From a checkpoint of a small transformer trained on Wikipedia.
Size: vocabulary 683, 4.42M parameters.
Architecture: LayerNorm after each residual sum, rotary positions, no biases in attention or MLP, embeddings untied during training, normalized queries and keys, local attention windows, value residuals, hashed n-gram embeddings, capped logits.
Each number is 128 + 24 x the weight over its row's rms, rounded and kept within 0 to 255. Layers, rows and columns count from 0. The size above them is the row's rms in percent of the matrix's.

# layer 10 attention query, 160x160, rms 0.0397, rows 15-28,47-60,79-92,111-124,142-156, columns 0-79
size [102  89 108 104  95  88 113  92  93  85  99  88  94  96  83  86 100 122  97 107 102  97  95  88  94  92  82  82 102  88  99  98  87  97  84  91  89 106  97 104  86  95  98  91 100  94  81  91  96  88  92  93  91  88  86  88  86 110 112  99  93  92  95  99  93 117  88  92 102  95  87]
[[131 137 131 105 121 129 135 134 117 141 104 153 105 141 157 140 118 121  89 115 114 129 154 144 153 113 142 123  49 117 110 130 121 145 135 147 117 101 108  98 144 132 164 156 164  75 145 147 134 157 142 148 146 171 147 102  93 139 123 144 133 146  72 110 145 115 185 116 109 142 148 144 130 105 104 121 130 166  86 120]
 [139 131 129 120 155 159 150 157 138  91 120 172 112 163  98 114 148  96 135 115 160 137 180 116 123 137 140 120 127 147 159  97 126 166 121 158 161  88 130 133 161 159 144  93 127 114 107 114 110  79 162 146 121  84 152 142 143  92 107 138 139 166 129 143 149 109 133 126 111 116 132 150 156 178 109 114  96 124 111 115]
 [120 164 109 160 130  82 123 139 103 105 131 136 129 112 154 137 148 126 141 159 119 126 123 129 115 150 107 133 151 151  98  97 122 103 125  96 124 151 145 159  98 148 159 109  73  93 139  86 101  79 107  91 124 104 138 141 143  76 121  68  99 129 168  87 123 134 146 141 113 111 134 109 109 148 139 156 170 128 172 136]
 [144  86 147 109  89 127 107 113 116 139 123 141  97 134 138 101 147 170 152 107 144 122  97 164 112 152 104 123 112 168  89 106 119  95 119  86 167 170 137 141 111 140 166  89 102 117 147 128 120 135 106 159 159  90 135 138 132 126 129  88 111 173  88 167 113 112 129 174 122 127 142 124 142 131 173  81 116 108  93 144]
 [121 118 156  86 138 144 137 167  77 124 168  88 128 139 102 102 148  95 107 122 137 121 126 139 114 109 146 110 117 130  90 132 149 163 139 100 141 149 135 107 103 117 116 146 104 174 106 137 148 149 136  97 100 180  92 107 141 138 112 135 133  87 150 158 146 132 175 136 144 190  93 139 132 139 150 141 129 139 111 173]
 [143  98  90 157  77 134 148 146 118 160 138 112  79 136 118 145 132 129 148 141 118 157 145 101 145 149 130 151 139 168 173 171 106 104 138  89 146 145 113 141 162  87 118 101 149 122 160 135 131 111 135 136 102 133 145 154 107 100 154 121 132 106 127 137 177 156 151 126 104 123 125 145 149 149 163 145  89 165 136 130]
 [110 131 164 137 176 127 122 106 103 160 101  90  68 133 157  88  86 114 180 125 149 126  64 156 141 140 111 116 108 155 101 134 126 109 138 154 150 130  95  98 118  95 146 113 140 111 120 141 104 116  98 101 120 150  95 142 139 148 128 115 142 141 107 132 143  98  99 146 131 122 125 143 182 142 174 147 134 107 133 135]
 [154 126 144 139 104 153 126 124 147  81 149 150 135 115 147 120 158 133  71 129 127 157 148 129 123 114 174 103 136 163 125 130 121 101  96  83 128  96 176 118 124 132 155 144 100 164 128 108  90 139 129 137 150 155 180 129 159 144 120 134 104 126 107 120 169  93 123 174 145 116  99 109 144 138  76 163 157 152 127 102]
 [141 133 124 154 135 159 134 165 152  98 104 118 137  62 121 143 146 171 153 111 112 167 175 107 121 145 113 121 118 120 128 113 137 170 105 130 156 144 128  88 131  99 117 151  92 162 130  98 142 118 141 152  81 127 148 136 140  97 127  89 110 128 115 122 150 173 172 156  99 111  82 124 103 157 122 148 121 144 150 142]
 [104 125 150 112 144 137 125 132 122 140 110 100 132 155  82 166 126 132 150 186 157  96  85 131 108 143 181 158 137 144  64 142 121 163 115 129 117 149 109 136 126  78 141 105  99 149 166 100 153 120 132 132  97  94  79 111 103 129 113 145 156 138 156 137 116 123 143 118 122 112  99 150 149 142 123 127 107 130  98 175]
 [130 120 121  92 126 148 163 121 142 103 130 169 137 115 109 121 128 109 129 127 158 119 138 113 139 116  90 129 122 163 121  67 136 143 117  91 136 118 153 104 170 150 101 126 138 177 105 168 144 132  94  98 119 158 167 141 113 115 130 123 118 132 113 128  99 113 123 120 113 103 131 113 148 133  99 115 125 153 113  47]
 [ 87 131 140 117 112 143 146 126 125 159 147 102 117  59 161 132 124  97  92 126 132 166 132 148  98 125  88 131 107 107 146 140 109 168 133 158 135 120  60  87 133 117 185 104 131 100  99 159  97 110  95 125 158 123 175 105 126 123 107 122 162 118 120 144 177 106 132 135 143 127 112 109 133 140 123 130 108 202 167 115]
 [108 134 165 128 152 123 146 147 113 117 162 163 160 154 145 116 177 133 101 137 103 114 149 152  99 138  96 113 101 123 120  97 110 160 122 131 118 148 133 119  78 160 110 123 131  95 142  93 135 159 129  95 166  83 146 157 163 113 117  77 146 123 130 102  91 104 166 100  86 100 145 106 108 108  97 135 104 129 108 126]
 [135 164 122 126 124  93 110 174 143  91 135 144  92 157 150 140 117 165 149 114 112 153 127 143 140  94 132 104 115 109 149 115 127 122 108 131 111 101 138 155  92 143 142  69 110 117 132 117 117  99 109 131 120 108 153 147 158 109 160 135 119 159 147 101 132 119 166 124 106 138 157  78 125 127 117 120 132 175 119  99]
 [132 122 113 122  98 122  91 116 142 163 122 125 114 122 148 109 135 123 151  89 118 125 153 158 143 196 125 141 134 124 157 151 128 133 128  73  87 157 106  78 130 102 173 113 113 108 140 157 119 152 118 140 122 111 126  95 123 138 119 139 115 161 113 158 132 126  99 131 128 148 109 124 102 140  81 130 132  71  99 129]
 [164  99 116 145 157 117  90 167 109 131  94 115 120 155 164 146 107  92 137 128 119 114 108 133 150  71 155 131 137 115 138 130 110 185 119  78 155 111 125 101 124 151 140 138 121 128 121 113 115 165 121 115 134 119 143 136 113 148 172 154  91 118 168 138 143  91 182 125  89 141 143 105 139 138 158 156 155 112 127 104]
 [136 125 138 171 127 162 149 119 121 117 109 142 164 159 148 142  86 123 152 110 127 150 113 147 134 133 142 110 123 154 114  82 168 143 141 146 137  89 155 115 161 145 144 142 123 142 165  80 169 125 107  99 102 113 129 158 149 133 142 122  99  67 147 102 109 135 122 157 111 124 124 160 116 128 132 128 132  77  88 134]
 [141 148 122 166  82 112 139  92 137 139 122 164 134 109 121  97 112 129 143 174 111 114 109 114 168 142 143 106 153 125 172 103 112  84 144 122 134 126 163 134 159 129 133 134 102 156 103 129  91 133  97 131 192 118 142 109 149 123 114 148 123 116 137 120 132 178  96 134 132 104 160 118 130 143 137 154 123 109 145 143]
 [ 88 163 133 132 156  76 149 138 116 116 105 103 145 111 122 112 175 158 121 108 144 125 124 123 113 127 169 143 127 117 115 131 118 169 110 139 102 115 117  87 137 107  99 120 165  99 169 165  97 103 148  92  86 144 129 127 145 138 138 104 113 133 104 151 132 138 155 132 114 136 134  89 153 111 118 166 132 158  98 119]
 [112 127 118 159 115 161  67 117 104 156 138 122 130 135 155 129 126  96 159 135 121 129  97  86 164 144 125 144 155 125 155 139 120 133 138 160 112 142 150 122 163 110 115  79 153 149 145 112 127 143 132 122 153 101 118 156 132 138 115 166 153 134  99 146 175 167  89 132 125 158 202 141 159 163 134 120 139  82 103 142]
 [122  89 139  86 149 142 165 158 128 139 151 100  69 118 132 145  92 153 130 140 104 154 172 162 112 116 110  75  90 152 135  77 187 149 117 162 127  96 143 136 169 137 145 129 143  85 145 157 140 167  89 118  85 138 134 126 131 141 128 143  66 132 117 114  96 165 115 115 134 167 111 125 106 119 148 160 101 142 136 126]
 [111 137 115 123  82  88 101  89 150 100 115  96 102 124 104 104 115 109 139 148 109 109 120 130 118 156 182 149 146 133  87 150 110 169 179 144 109 174 113 141 127 103 130 142 131 141 153 124 109 138 137  97 129 152 121 133 123 122 119 136 143 115 131 165 134 135 121 188 156 123 112 128 164 100 137 166 110 101 147 189]
 [151 133 144 129 112 138 115 111 148 143 102  89  87 144 139 120 113 192 139 118 156 150 134 129 133 128 160 140 102 155 109 149 183 140  70 137 113 127 158 169 205 115 129 134 118 135 122 155 157 166  97 142 115 125 122 134 126 110 135 116 129 121 140 140 128 138 137 141 135 151 116 132 125 124 106 156 109 114 147 108]
 [104 114 183 111 130 112 118 122 118 125 149 135 150 138 129 133  98 107 135 123  78 130 141 120 130 125  89 104 150  95  91 148 149 130 136 110  82  79 166 154 116 134 129 104  92 170 180  98 120 109 108 129  95 124 115 159 153 138 122 119 105 100 129 129 121 132 172 112 122 162 108 127 127 107 139 125 104 159 166 100]
 [138 118 134 116 166 148 148 123 144 153 158 114 142 162 109 133 109 134 137 115 113 117 181  98 121 109 126 130 143 151 109 125 134 125  85 140 129 163 121 128 188 100  95 117 145 123 111 137 123 148 115  51  55 153 125 173  94 135 153 150 138 106 180 141 145 138 158 120 168 119 109 117 145 123 116 118 131 130 174 122]
 [181 132 142 135 172 132 101 138 114 120 150  97  78 114 159 124 192 118 108 131 143 117 127 141 126 151 173 108 107 138  92 162 120 145 148 121 123 124 118 145 114 130 129 109 169 107 129 110 116 124 114  94 152  66 123 133 140  86 165 114  95 122 151 114 109 100  81 121 130 111 128 124 114 116 154 137 152 105 178 158]
 [107 152 127 120 144 107 109 115 139 168 103 153  97 133 141 120  96 113 150 165 142  73  92  96 134 123 138 109 166 127 128 122 123  97 107 141 111 124 154 154 140  96 129 127  88 143  83 111 151 153 166  82 152 126 117  97  90  99 131 127 126 136  76 140 117 128 137 133  73 130 105 131 116 106 143 148 131 133 159 122]
 [124 108 132 122 141 164 123  94  89 133 173 117 107 153 145  90 120 101 144 115 108 129 137 133 127 103 146 148 132 122 106 135 119 111 135 129  89 101  82 179 131 152 106 163 117 140 109 138 122  95 133 121 116 134  97 136 164 139 128 159 111 123 114 140 132 105 130 129  81 130 146 135  75 148 142  98 145 116  70  72]
 [ 94 111 111 152 167 103 167 151 124 112 148 152 161 131 137 137 106 136 129  87 161 114 101 127 151 135 147 149 144 103 160 149 145  97 118 108 115 173 150 116 125 125 118 118  94 134 144  92 126 137 143 113 160 104 126  92 169  69 126 116 116  88 124 100 155 170 124 159 101 148 119 154  80  91 154 138 127 142 106 102]
 [153 149 122 163  97 153 131 176 143 116 115 163  97 153 109 140 107  99 137 133 119  94 105 133 136 155 123 115  96  96 152 139 125 101 104 134 160 113  93  91 163 150 152 120 144 134 148 126 118 101 137 170 145  86 109 151 107 156 121 127 117 119 140 131 143 148 150 136 101 111 118 120 141 161 117 126 114 125 115 137]
 [131 105 125 143 107 106 125 141  83 143  88 122 130 118  92 155  29 133 128 125 125 110 157 136 136 124  69 138 159 162 142  75 175 141 118 131 111 116 140 154 123 152 123 156 106 116 103 163 158 144 115 117  93 148 120 139 134 117 106 138  97 109 138 132 100 117 153  86 142 142 116 119 108 106 115  99 130 107 118 136]
 [155 114 107 125 101 162 118  97 145 152 135 137 153 111 125 110 118 119 134  92 113 158 116 152 159 125  98  85 124 110 113 106 152 122 101 150 177 141 148 100  99 137  96 144 111 136 121  99 122 133  97 145 158 161 133  98 128 124 111 123 125 163 123 142 129 126 105  99 141 100 120  98  91 127 112 148 158 141 140  87]
 [144  89 107 119 163 130 144 159 133 119 117 152 138 118 150 139 126 178 102 118 169 178 125 128 101 117 118 100 154 168  99 124 158 164 144  73 126 104 149 122 134 101  78 156 103 111 101 119 118 122 176 113 124 151 130 105 145 120 169 141 137 116 161 122 102  87 130  96 111 150 117 116  97 116 155 134 111 132 105 147]
 [206 128 122 129  98 116 124 123 138 135 151 155 109 126 114 124 129 139 146 128 125 137 133  78 139 137 149 125 126 113 144 132 146 131 133 120  96 136 133 139 145 106 130 162 101 133  92 145 129 177 160 164 151 159 176  99 124 101 129 151 108 146 151 136 139  81 163 154 118 146 125 113  97 145 107 119  77 133  94 122]
 [123  95 115  86 104 111 142 157 105  78 113 115 163 167  75 152 102  99 152 123 105  75 103 134 156 140 126 122 120 170 102 141 120  89 111 125 160 159 152 162  95 134 145  96 146 101 136 110 126 152 172 119 142 120 136 123 101 135 148 128  92 118 155 134 117 108 182 122 107 167 145 156 128  94 118  62 105  99 113 127]
 [127 121 139 152 110 104 140 150 121 124 121 167  66  90 159 153  76 151 167 142 124 110 115 171 108 153 109 135 126  96 139 143 113 131 112 115 141 122 149  63 113 124 158 159 117 116 129 123 102 139 145 120 116 138 124 124 164 135 124 137 175 119 128 137 101 108 138 101 149 125 132 104 102 122 124 111 148 115  99 121]
 [113 128 118 142 110 112 158 175 105 141 128 128 176 150 103 140 113 170 130 145 178 146 125 140 144 125 151 116 121 151  88 130 152 143 135 129 137 131 100 122 134 107 107 145 100 127 132 125 150 145 103 107  99 106 152 121 128 150 140 130  98 129 147 122 140 152 165 140 150 103 150 150  60 142 114  73  80 112 132 111]
 [128 144 158 105 155 116 127 131 165 106 135 129 189 160 144 145 101 136 118 139 114 160 157  94 124  93  77 123 128 127 150  95 166 172 133 132  92 110 143 127 105 131 138 140  94 111 142 128 119 132 128 143 159 148 119 146 142 116 137 142 115 150 154 116 113 118 160 108 146 183  87 161  75 139 106 147 126 101  99 153]
 [ 89 115 113 133 158 118 140 112 171 146 118 100 122 174 106 136 111 123 168 119  99 126 173 129  88 138 148 134 130 119 109  98 149 147 134 145 137 138 121  93 119 100 103  96 155 107  72 150 161  99 130  91 107 101 107 167 113 138 112 100 151 123 100 154 118 200 129 107 124 125 118 122 146 100 118 143 137 123 120 133]
 [171 152 126 130 113 155 121 158 103 123 173 124  86 150 123 180 139 153 122 134 115 132 137 147 103 119 128 127 113 108 108 140 127 140 137 118 122 109 109 143  88 153 177  88 113 153 159 119 135 137 122 137 139 122 128 106 136 112 130 122 140  90 180 140 129  88 128 110 102 128 157  67 147 112 146 124 147 124 141 160]
 [ 95 147 156 151 132 157 125 130 128 136 140 163 145 137 130 107  93 138  99 163  98  94 113 163 145 158 123 137 118 113 118 127 110  89 147 158 137 157 136 160 109 168  60 116 153  93 133  98 172 132 134  93 127 127  64 178 163 155  99 136 130 153  96 121 115 111 142 153 125  98 162 135 129 132 115 141 154 125 109 121]
 [ 89 119 189 127 130 107 108 125 129 131 130 109 117 105 132 168 151 119 123 125 108 157 127 166  79 169 137 136 120 109 147 140 110 138 111 143 128 143 153  98 131 175  98 152 138  93 144 118 138 116 127 139 144 127 107 128 145 150 164 116 150 151  77 114 126 127 161 133 120  66 120 141 153 127 123  92 125 138 105 134]
 [158  99  94 143 134 144 112 126 114 143 104  96  92 143 149 125 118 102 103 122 140 101 114 137 160 167 161 112 115 111 139 105  86 132 119 116 174 150 111 112 146 127 157 125 160 121 168 114 124  80 140 127 123 157 134 129 132 143 108 156  92 117  78 108 159 143 131 190 121 132 142 114 114 171 139 137  97  79 101 119]
 [135 114 148 154 127 131 130 128 120 153 148 123 113 109 161 113 150 135 138 142 135 161 105 172 116  96  98 156 120  89 133 176 186 116 124  84  89 128 119 110 116 104  94 128 116 150 102 105  66 125 128 148 148 138 132 123 115 116  98 124 103 113 166 132 157 154 142 102 154 102 166 113 134 113 118 133 133 136 179  80]
 [116 143 107 133 123 164 136 149 143 131 116 123 129 120 137 167  93 146 100 133  65 113 134 171 125 159  92 138 126 104 132 101 114  85 148 151 131 115 139 119 147 152 172 133 102  99 139 103 122 134  95  87 132 136 135  97  89 107 133 115 131 156 123 101 144  93  73 135 171 125 113 132  91 126 143 121 146  95 150 102]
 [177 102 124 116 130 136 128 130 167 150 132 109 119 115 123 121 184 147 166 114 131 103 160 100 139 147 132  97 148 186  95 138 104 139 164  87 103 110 130 130 121 134 134 108 138 166 140 147 158 159 166 105 135 127 130 115 189  81 141 136 131 148 132 125  87  85 106 128 120 118 129 123 104 176  88 133 105 113 136 131]
 [ 80 143 108 141 104 140 121 148 107 143  91 133 191 160 118 135 150 185 118 107 133 132 127 169 126 131 147 111 105 101  98  97 124 135 100 126 126 128  77 156 128  82 149 112 121 124 120 143 104 154 160 155  57 137 118 126 137 144 129  88 132 100 144 153 107 123 125 152  91 139 138 164 119 131 140 133 134 154 160 198]
 [ 93 159 122 129  99 129 125 108 156 174 132 116 114  94  98 120 152 107 167 126 133 118 118 128 103 122 124  61 113 202 137 147 102 137 172  78 152 117 131  94 114 125  95  99 147 143 103 123  92 149 104 141 126 142 103 154  76 143 103 141 184 107 115 161 123 179 180 114 172 128 103  96 136 110 119 123 134 120 117 124]
 [133 114 127 133 149 113 158 149 119 124  92  73 102 150 157 128 137 151 117 119 107 108 120 183 152 151 164 157 115  97  86 148 143 181 118 124 175  71 133 130 127  86 114 150 120 111 144 175 172 115  94 142 103 126 106 153 117 152 144 119 108 119 131 139 140  85 149 169 102 131 122 160 121 130 142 166 147 123  98 146]
 [110 114  67 111 142 131 138 149 130 139 170  97 145 106 161 139  87 141 123 162 153 100 148 108 114  66  99 151 117  94  98  98 188 142 135 146 146 127  67 125 163 123  86 153 136 148 160 117 149 129 151 131 132 148 131  40 123 141 106 101 157 107 157 128 134 103  96 121 136 138 128 120 125 102 114 110 128 143 126 163]
 [166 142 124 102  91 143 140  80 130 179 119  86  85 152 153 138 131 136 138 117  88 104 126 139 137 128 141 147 145 158  90 142 135 124 120  91 130 109 157 107 120 111 149 173 102 129  99 117 169  74 150 140 146 166 165 154 121 101 127 119 124 129 150 114  89 119 118 132 130 109 104 145 139 138 128 107 121 111 137 134]
 [143 102 109 111 161 105 102 141  63 174  90 100 115 134 127 101 138 139 163 118 158 118  75 113 116  95 147 110 147 151  74 147 119 165 136 138 139 108 135 138 111  96 182 117 128 170 162 128 107 106  99  95 110 135 126 147 119 117 108  98 106 126 154 159 133 121 154 118 162 123 136 120 148 122 180 136 121 155 115 137]
 [123 127 117 108 146 147 131  96 117 163 112 123 166 119 135 117 110 148 113 190  69 144 130 157 135 149  90  99 158 157 183 163 133 109  89 117 104 107 127 107 154  79 115 166 120 118 161 106 102  88 107 138 146 140 107 112 105 150 138 171 121 114 149 104 167 157 132 122 107 143 159 109 124 119 130 143 117 148 135 152]
 [182 161  89 145 121 159 129  84  98 137 134 153 117 155 102 107 166 127 127  96 157 126  70 129 132 146 168  93 120 164 129 162 143 174  96 127 152 133 135  69 163 141 151 109 112 117  84 132  90 113 134 141 130  97 109 109 142 112 142 148 123 128 137 124 141 134  79 135 170  78 106 136 110 135 132  84 134 112 100 145]
 [136 120 109  90  95 139 168 129 159 122 119 138 141 113 163  99 143 114  84 164 119 119 135 129 156  97  81 116 167 102  97  98  89 148 122 129  90 143 127 148 153 151 104 107 134 142 167 136 141 154  93  85 144 108 179 101 135  88 134 130 119 126 136 146 128 115 148 117 126 174 155 106 132 109 141 153 114 109 165  91]
 [147 143  86 137 117 116  85 128 154 134 100 122  80 125 123 153 114 131 144 106 100  98 121 109  93  97 145 177 110 105 164 123 160 133 114 148 119 137 145 120 105 159 140 150 124  72 103 115 155  69 163  94 167  81 149  97 130 146  91  94 129 149  89 146 121 132 141 140 128 141 181 111  76 135 148 108 119 151 136 106]
 [108 177 173 122 125 124  82 120  94 135 150 117 101 111 106 111 100 134 101 114  91 112 166 153 154 104 118  94 163  97 128 141 106 143 137 139 103 109 131  84 164 120  56 147 163 121  90 153 151 172 147 126 120 143 143 103 159 124 105 167 146 155  96 153 123  93 148 138  99 140 144 153  83 135 117 125 133 118 155 124]
 [135 146  90  96 176  70 102 174  99 119 156 127  99 111 112 146 134 140 168 103 106 145 135 183  88 108 136 127 105  93 132 125 135 128 136  81 127 132 110 119  83 133 154 141 134  98  99 154 146 125 139 111 133 129 133  92 155 142 113 139 144 142 131 117 111  97 162 131 141 151 130 140 121  70 121 134 120 131 103 111]
 [226 146 150 114 117 124 101 128 156 101 111 149 166 104 121 160 145 142 134 163 145 108 132 143 119 119 123 160 157 203  89 124 135 123 102 122 110 128 129 115  77 171 151  96 125 133 154 119 107 115 140  89 111 109 135 173 108 142 143 114 107 141 129  76  79 112 144 143 122  94 146 103  88 152 125 144 102 182  93 118]
 [199 127 160 141 137 168 149  74 127  93 129 125 158 170  92 129 124 110 106 132 137 131 135 147 113 105 148 137 145 137 119 142 145 158 162 106 117 102 171 137 157 126 160 110 135 158 171 132 132 137 129  94 147  94 178 120 105 137 135 142 132 102 123 153 118 144 103 105 113 123 142 128  92  70 123 111 144 142 126  92]
 [ 60 106 100 137 112 132  94 134 120 147 107 100 118 137 117  79 147 130 119 115 129 131 146 160 142 122 155 133 110  64 112 114 120 136 128 147 124  97 113 163 131 111 132 133 134 119 100 112 150  77 116 134 159 153 137 160 141 136 152 139 127 119 116 147 110 137 127 141 121 113 106 139 141 121 114 177 119 115 142 107]
 [171 118 126 132 113 106 137 118 112 102 165 135 122  98 129 145 149 129 161  97 126 116 147 123 107 158 181  67 127 131 168 158  67 148  74 124 158 119  90 139 142  89  93 113 146 120 128 145 104 119 113 150  84 130  82  93 138 113  76 149 127 115 116 126 125 139 145 124 143 157 137 111 112 139 140 107 132 110 121 135]
 [ 92 143 171 126 118 115 106 139 127 166 126 116 130  87 125  89 135 121 119 122 126 113 130 113 167 116 134 117 131 124 132 111 107 121 152 120 148 140  87 123 134  70  98 175 114  60  84 132 110 155 123 160 115 132 104 124  75 119 127 122 141 131 135 151 138 168 108 161 125 118 141 131 153 121 151 137 118 112 203 169]
 [ 72 127 136 134 108  96 125 114 114 179 117 122  51 134 175 124 109 129 139 124 101 109 111 130 126 142 138 125 131 133 106 111 134 137 112 166 146 115  91 117 130 119 126  88 112 106 156 141 104  98  64 130 163 128 131 130 116 157 170 130 116 146 114 113 147 119  78 138 137 157 137 156 148  77 131 116 132  96 109 105]
 [155 142 154 156 142 103 125 132 115  85  85  98 170  97 117 161 125 134 116 143 122 149 122 121 100  90  92 126 121 119 116  96 121 140 126  99 123 134 120 118  88 123 107 147 157 181 112 132 109 145 159 114 146 145 137  62 124 137 149  92 184 139 112 124 104  92 127 121  93 123 157  96 108 114 102 142 106  97  94 130]
 [144 130 136 165  84 113 106 110 157 120 119 129 120 151 176 111  77 157 127  97 121 106 114 110 108 132  94 116 143 107 145  95 173 115 107 122 101 102 157 141 148 156 144 114 105 146 164 169 148 128 124 152 170 140 130  98 132 137 132 102 114 106 159 132 128  96 134  94 123 172 112 119 140 105 107 126 101  81 146  88]
 [140 122  96 150 136 174 112 119 106 197 125 141  96 143 150  99 125 136 100 158 111 158 149 142 118 115 104 119 112 103  89 151 104 150 115  91 126  92 162 128 139 107 115 136 117 142 161 109 129 113  93 126 141 141 109 135 148 158 109 154 110 125  80 140 125 156 140 154 134 185 109 157 110 164 135 128 147 103 127 136]
 [173 130 127 132 132 220 160 133 100  94 121 133 140 157 166 122 174 126 103 127 152 162 152 170 154  98  91 150 115 144 119 133 131  87 105 163 125 149 137 145 118 164 125 133  91 138 115  98 171 128 116 114 117 133 164 150 108 134 164 152 145 151 120 141 145 120 161 151 134 125 154 114  90 121 111 132 121 144 126 130]
 [131 132 161  95 137 107 118 147 122 113 136 140 177  93  96 146 131 152 159 127 162 142 126 151 112 133 150 129 110 114 130 104 147 153 146 120 154 143 132 118 100 153 167 131 153 108 149 137 104 130 155 113 117 143 143 114 129 107 167 104 172 145 168  92 130 116 121 108 104 103 159 132 127 128 115  69 131 105 106 125]
 [119 124 132 105 106 188 156  98 121  91 156 139 153 139 130 137 122 133  88 138 147 127 130 106 130 147 128 138 105 132 121 110 115 119 171 145 137 130 165 150 119 139 154 122 127 145 102  92  85 113 158  80 136 151 166 127 146 153 157 103 122 155  92 117 127 165 143 154 123  87 158 132 107 104 106 116 140 138 161 129]
 [152 105 131 112 119 143 123 134 164  91 159 124 164 170 149 130 127 102 131 116 122 129  87 124 103 135 132 150 107 119 110 131 139  89 181 101 150 148 127 114 105 143 124 135 113 143 163 137 125  93 122  63 146 100 169 132 145 114 165 152 154 145  98 106  91 145 138 114 137 142 166 104 163  99 126  83 117 142 142  94]]
# layer 10 attention key, 32x160, rms 0.0375, rows 14-27, columns 0-79
size [110  98  86  90  91 108  92  99  96  88  97  95  91 115]
[[119 133 157  83 129 107 131 140 191 114 123 106 130 132 125 160  68 143 121 109 151 171 130 105 134 127 122 136  89 126 107 106 117 159 122  98  86 114 149 120 135 164 140  94 103 140 156 189 158 162 128 158  97 110 126  99 154 131 135 115 120 130 142 139 145 132 119 111 125 170 116 124 110  76  78 158 131 161 133 137]
 [151 129 150 142 147 149 174 103 140 133 163 101  94 139  99 203 110 107 130 139 136 138 143 115 146 148 110 160 160 110 191 133 152 104  95 127  50 124 152 121 131 144  95 104  94 139 128 168 127 177 121 150  77 111 116 122 123 118 127 154 115 121 136 100 164 128 106  91 153 131 149 103  86 128 139  87 115 108 118 133]
 [ 93 124 144 139 123 121 124 178  73 140 144 149 115 158 135 138 139 133 110 168 114 192 117 118 100 113 153 135  87 126 148 169 126 143  94 145  99 139 168  74 126  82 159 122 129 143  75 138 111 112 137 106 133 139 117 125 116 138 163 108 152 129 144 119 173 169 124 134 119 117 131 125 109 152 155 119 199 149  94 116]
 [118 124 138 143 152 131 148 155 140  90  90 164  94 136 107 137 125 113 115 120 141 130 139 171 138 151 100  99 124 150  78 129  97 100 131 109 140 119 170 163  64 130 170 113 114 144 181 143 125 116 121 108 152 128 110 161 107 153 171 116 110 108 125 161 127  99 151 173  83 142 104 157  93 135 144 141  99 115 110 111]
 [148 127 155 125 166 134 120 104 131 108 112 148 159 132 122 153  96  96 164  94 141 122 123 123 114 120 113 110 123 149 126  99 133 145  83  97  94 110 129 125  91 156 120  97  86  88 105 158 127 172 154 140  88 133 151 120 175 154 123 122 117 114 139 138 137 133 150 127 133 158 131 163 163 114  97 108 168 152 159 107]
 [186 132 146 102 164 132 126 151 125 157 115 127 101 176 132 119 103 115 102 113 137 123 160 101 117 125 147 142 117 147 160  73 152 139 143 115 121 103 135 150 150 160  88 145 112 115 118 157 119 168 157 182 136 131 115 129 142 166 124 140 133 151 171 149 128 127 154  94 145 138  82  87 121  92  98 104 119 131 118  84]
 [116 140 137 141  79  70 136 134 151 102  92 158 133 141 120 124 149 153 108 160 155 123 128  89 153  98 116 160 140 157 140 123 126 104 109 141  97 102 168 135 164  91 142 140 145 125  96 145 115 157 168 133  95 126 126 152 125 150  98 148 106 139 147 134 127 134 103 115 159 105  68 116 121 140 143 161 184 121 156 136]
 [165 136 130  84 107 132 141 139 108 135 137 128 142 156 106 151 113 134 121 105 142 151  92 113 157 163  87 105 111 114 134  88 133 110 126 105 168 148 143 132 128 149 122 190 125 134 147 123 164 130 125 120  99 138  98  91 149 141 129 127 148 142 146 130  91 137 145  78 132 133  88 170 112  72 107  99 114 128 124 129]
 [168 122 148 110 121 133 150 171 136 129 179 150  95 144 147 104 144 148 162  96 117 145 160 109 138 115 102 103  75 118 152 186 126 124 128 109 117  98 141 104 124 108 134  82 125 109 136 124 133 144 163 131 152  88 149 154 131 172 134 148 121 110 138 115 161 149 132 104  88 180 158  90 139 135 125 135  98 160  97 101]
 [113 157 148 134 135  84 139 126 146 102 124 166 107 108 132 158 107 131 117 140 165 148 155 121 135 102 118 129 107 130 115 143 146  85 106 123 116 159 136 141 116 149 127 135 104 119 134 138 124 141 129 125 127 122 109 152  88 143 177 142 124 136  84 112 153 111 143 150 108 147 146 129  78  94 155 113 162 177 100 112]
 [182 142 114 117 101  78 144  88 151  99  93 139 132 136 135 129  97 114 100 125 149 159 124 127 119 179  79 126 124 127 133  98 121 134 131 139 140 131 158 136 150 169 140 130  97 138 137 133 154 170 126 136 124 150 137 135 128  86  84 134 159 143 173 162 104 122 152 105 170 127  94 120 120 142  75 111 152 125 166  66]
 [106 112 101 109 134 116 137 143 173 151 130 112  77 128 126 153 149 160 156 177  94 132 145 113 100 121 167 132 118 117  76 129 121 131 128 141  78 135 106 143 120 102  99 164 122 112 117 142 106 101 127 127 130 110 108 119  99 126 102 162 115 141 146 117 137 119  86 105 110 109 146 122  94  99 138  94 115 128 106 137]
 [148 161 161 128 114  74 133 180 120 118 109 119 130 114 125 119 144 140 117 172 145 134  85 153 104 189 148  87 127  92 120 154 144 103 116 132  95 112 121 136 151  94 121 151 134 129 144 156 116  95 156 107 123 117 126 117 122 104 132 172 101 130 150  81 136 101 149 150 133 141 145 131  47 110 191 134 143 131 113  88]
 [142 128 123 140  88 134 124 143 104 102 141 120  86  97 151 161 142 157 129 150 109 109 121 136 135 158 130 141 136 152  97 145  96  86 140 142 148 161  85 144 116 129 129 104 128 121 158 105 101  89 122 102 169  94 100 133 110 131 121 145 107 114 106  72 158  80 120 162 135 138 119 119 118 158 132 100 118 114 100 165]]